config = dict(
    n_kv_head=2,
    vocab_size=8192,
    activation='gelu',
    norm='layernorm',
    norm_place='pre',
    rope_base=10000.0,
    attn_scale=0.125,
    tie_embeddings=False,
    init_std_down=0.0,
)
Each number is 128 + 24 x the weight over its row's rms, rounded and kept within 0 to 255. Layers, rows and columns count from 0. The size above them is the row's rms in percent of the matrix's.

# layer 12 attention output, 128x128, rms 0.524, rows 109-127, columns 0-63
size [112  92  92  93  92 101  85  94 101  97 113 107 106  89 109  97 109 122 110]
[[147 132  92 112 133 115  89 164 141 143 136 121 143 126  97 155 107 163 149 109 130 136 115 106 127 131 146 104 123 139  94 153 126 150 116 154 111 122 140  88 124 118 147 179 171 147 138 108 143 154 128 212  87 123 122 152 137 138 117 181 135 138 104 145]
 [ 98 126  74 102 144 125 139 147 109  88 154 118 145 106 123 123 114 115 144 164 153  89  93 112 140 139 135 112  86 112 142 130 138 135 141 144 133 109  76 173  94 115 114 141 151 113  98 100 180 157 119 135 143  99 128 138 118 102 146 125 156 134 124 115]
 [ 95 111 134 153 130 134 118  97 110 131 133 124 130 146 131 116  90 124 105 115 125 141  95 107  96 110 131  97 126 167 113 137 160 127 179 114 166  89 129 111 169 121 135 102 140 146 121 111 138  86 138 121 140 147 161 119 115 154 151 158 113  84 129 166]
 [164 108  77 142 126 135 141 175 115 118 108 126 137 156 144 153 150 138 102 119 132 140 126 146 152  92  97 132 127 137  99 138 146 148 110 131 103 157 172  98  91  99 161 120 112 128 153 121 110 106 134 181 109 155 107 121  91  97 146 142 149 155 138 121]
 [145 141  93 143 128 133 122 102 133 143 112 151 129 101 115 117 163 114 121 161 113 144 123 113 127 113 114 117 106 100  85 104 132 144 106 154 153 165 104 164 118 156 133 122 153 150 137 135 132 135  99 107 130 163 119 109 127 128 166  75 152 144 234 100]
 [102 120 144 139 133 123 110 156 146 143 107 100 130 173 170 139 105 131 171 149  99 111 104 109 106 134 167 136 142 112 135 138 149 118 127 136 155 124 126 137 176 116 154 131 165 124  92 130 130  97 101 103 152  96 147 148 150 132 163 131 157 154  90 108]
 [100 156 122 144 160 100  94  95 117 131 161 148 106 151 119 104 143 103  99 137 142 128  95 151 123 130 142  97 133 131 142  78 109 112 132 162 139 126 134  94 133 129 164 112 119 124 165 132 137 200 169 133  86 164 139 132  87 111  95 123 117 105 131 130]
 [124 166 139 103 122 114 153 140  99 111 125 100 110 129 127  85 158 156 178 142 112 114 128 138 167 195 175  88 158 110 143 134 128  82 104 139 105 129 132  91 129 144 107 140 117 158 113 123 139 130 139 121 109 125 155 117 135  98 174 127 140 156  63 105]
 [189 139 127 177 116 134 137 119 147 170 123 129 132 122 170 115 121 153 112  97 126 137 164 131 118 123 138 170 119 106 112 140 141 154  99 140 102 143 174 156 105  94 126 140 119 121 142 148 119 104  97 111 135 137  94 122 117  89 148 188 164 164 105  91]
 [143  95 153  92 127 123 128 114  96  96 173 145  85  91 142 152 102 127 122 152 103  76 152 150 133 130 149 101 157  84 105 125 152 125 139 130 109 152  80 119 112 125 116  93 169 129 118 124 133 164 130 155 102 143 156 109 115 157 170 110 143  96 142 146]
 [114  93 113 111 140 107 144 169 120 108 143 128 140 150 102 135 134 113 113 124 103 120 102 120 170 132 136 160 105 135 150 134 187 151  97 105 150 156 119 120 139 184 105 177 135 143 111 101 136 133 115 148 157 106 101 144 117 119 121 148 142 154  69 154]
 [136 116 131  86 112 133 146 134  93 119  96 152 121  93 107 163 179 124 112 164 130 104 140 157 115 127 144 134 175 128  85 134 118 118 111 149 108 128 126 126 125 149  78 125 147 128 130 117 134 105 128 115 107 135 109 129 134 156 127 116 175 130 168 115]
 [148 158 140 114 144 161 105 120 119 159 166 104 132 104 102 149 124 118 168  90 129 115 101 138 127 107 152 137 121 143 123  82 116 135 119 131 112 137 107 135 139 148 113 130 103 128 136 138 110 201 136 132 145 118  86 101 117 143 165 142 122 140 137 112]
 [ 94 136 151 130 143 150 137 164 153 133 107 142 126 113 109 135 145 145 158 139 132 138 132 111 132 120 108 139 114 122 116 177  80 151 141 104 134 150 147 126 141 143 169 172 143 128 186 126  89 135  98 198 152 113 123 143 128 147 141 111 109 146 117 148]
 [143 112 146 149 144 106 118 114  70 107 117 106 183 134 136 143 153 145 144  89 160  78 139 140 132 111 149 111 147 132 105 113 106 148  97 112 148 151  99 110 114 145  74  97 142 128 115 169 138 152 102 114 150  86 123 158 153 112 120 145 143 104 134  76]
 [118 145  98  89 126 114 135 129 169 114 166 108 127 122  97 100 138 123  96 158 122  94 108 151 113 103 139 163 105 130 118  90 133 123 157 108 114 156 134 144  74 138 107 130 147  92 153 126  94 134 106 126 163 125 121 112 104  92  95 135 139 147 110 141]
 [138 123 135  95  71 104 125 149 117 166 138 111  94 117 152 110 114 142 113 123 154 144 117 161 134 110 178 135 172 164 133 154 107 135 137  57 117 155 129 163 119 123 111  94 100 117  99 147 114 134 144 156 110 112 140 134 143  94 136 105 140 123 115 160]
 [140 141 161 109 138 115 130 174 154 133 111 120 170 115 123 113 151 147 151 153 145 125 141 116 142 133  83 122 174 129 144 129  90 138 119 111  97 146 134 108 141 163 100 153 136 146 140 109 145 105 113 143 110 122 104  94 151 117 108 103 166 124 123 131]
 [105 159 147 132  96 141 143 105  98 132 175 112 128 101  97 145  96  99 103 172 139 137 109 119  88 134 151  86 117 163 141 110 144  96 128 126 137 118  89 161 176 157 108 104 136 126 107 162 127 166 129 140 102 133 123 156 131 181 108 123 119  80 137 133]]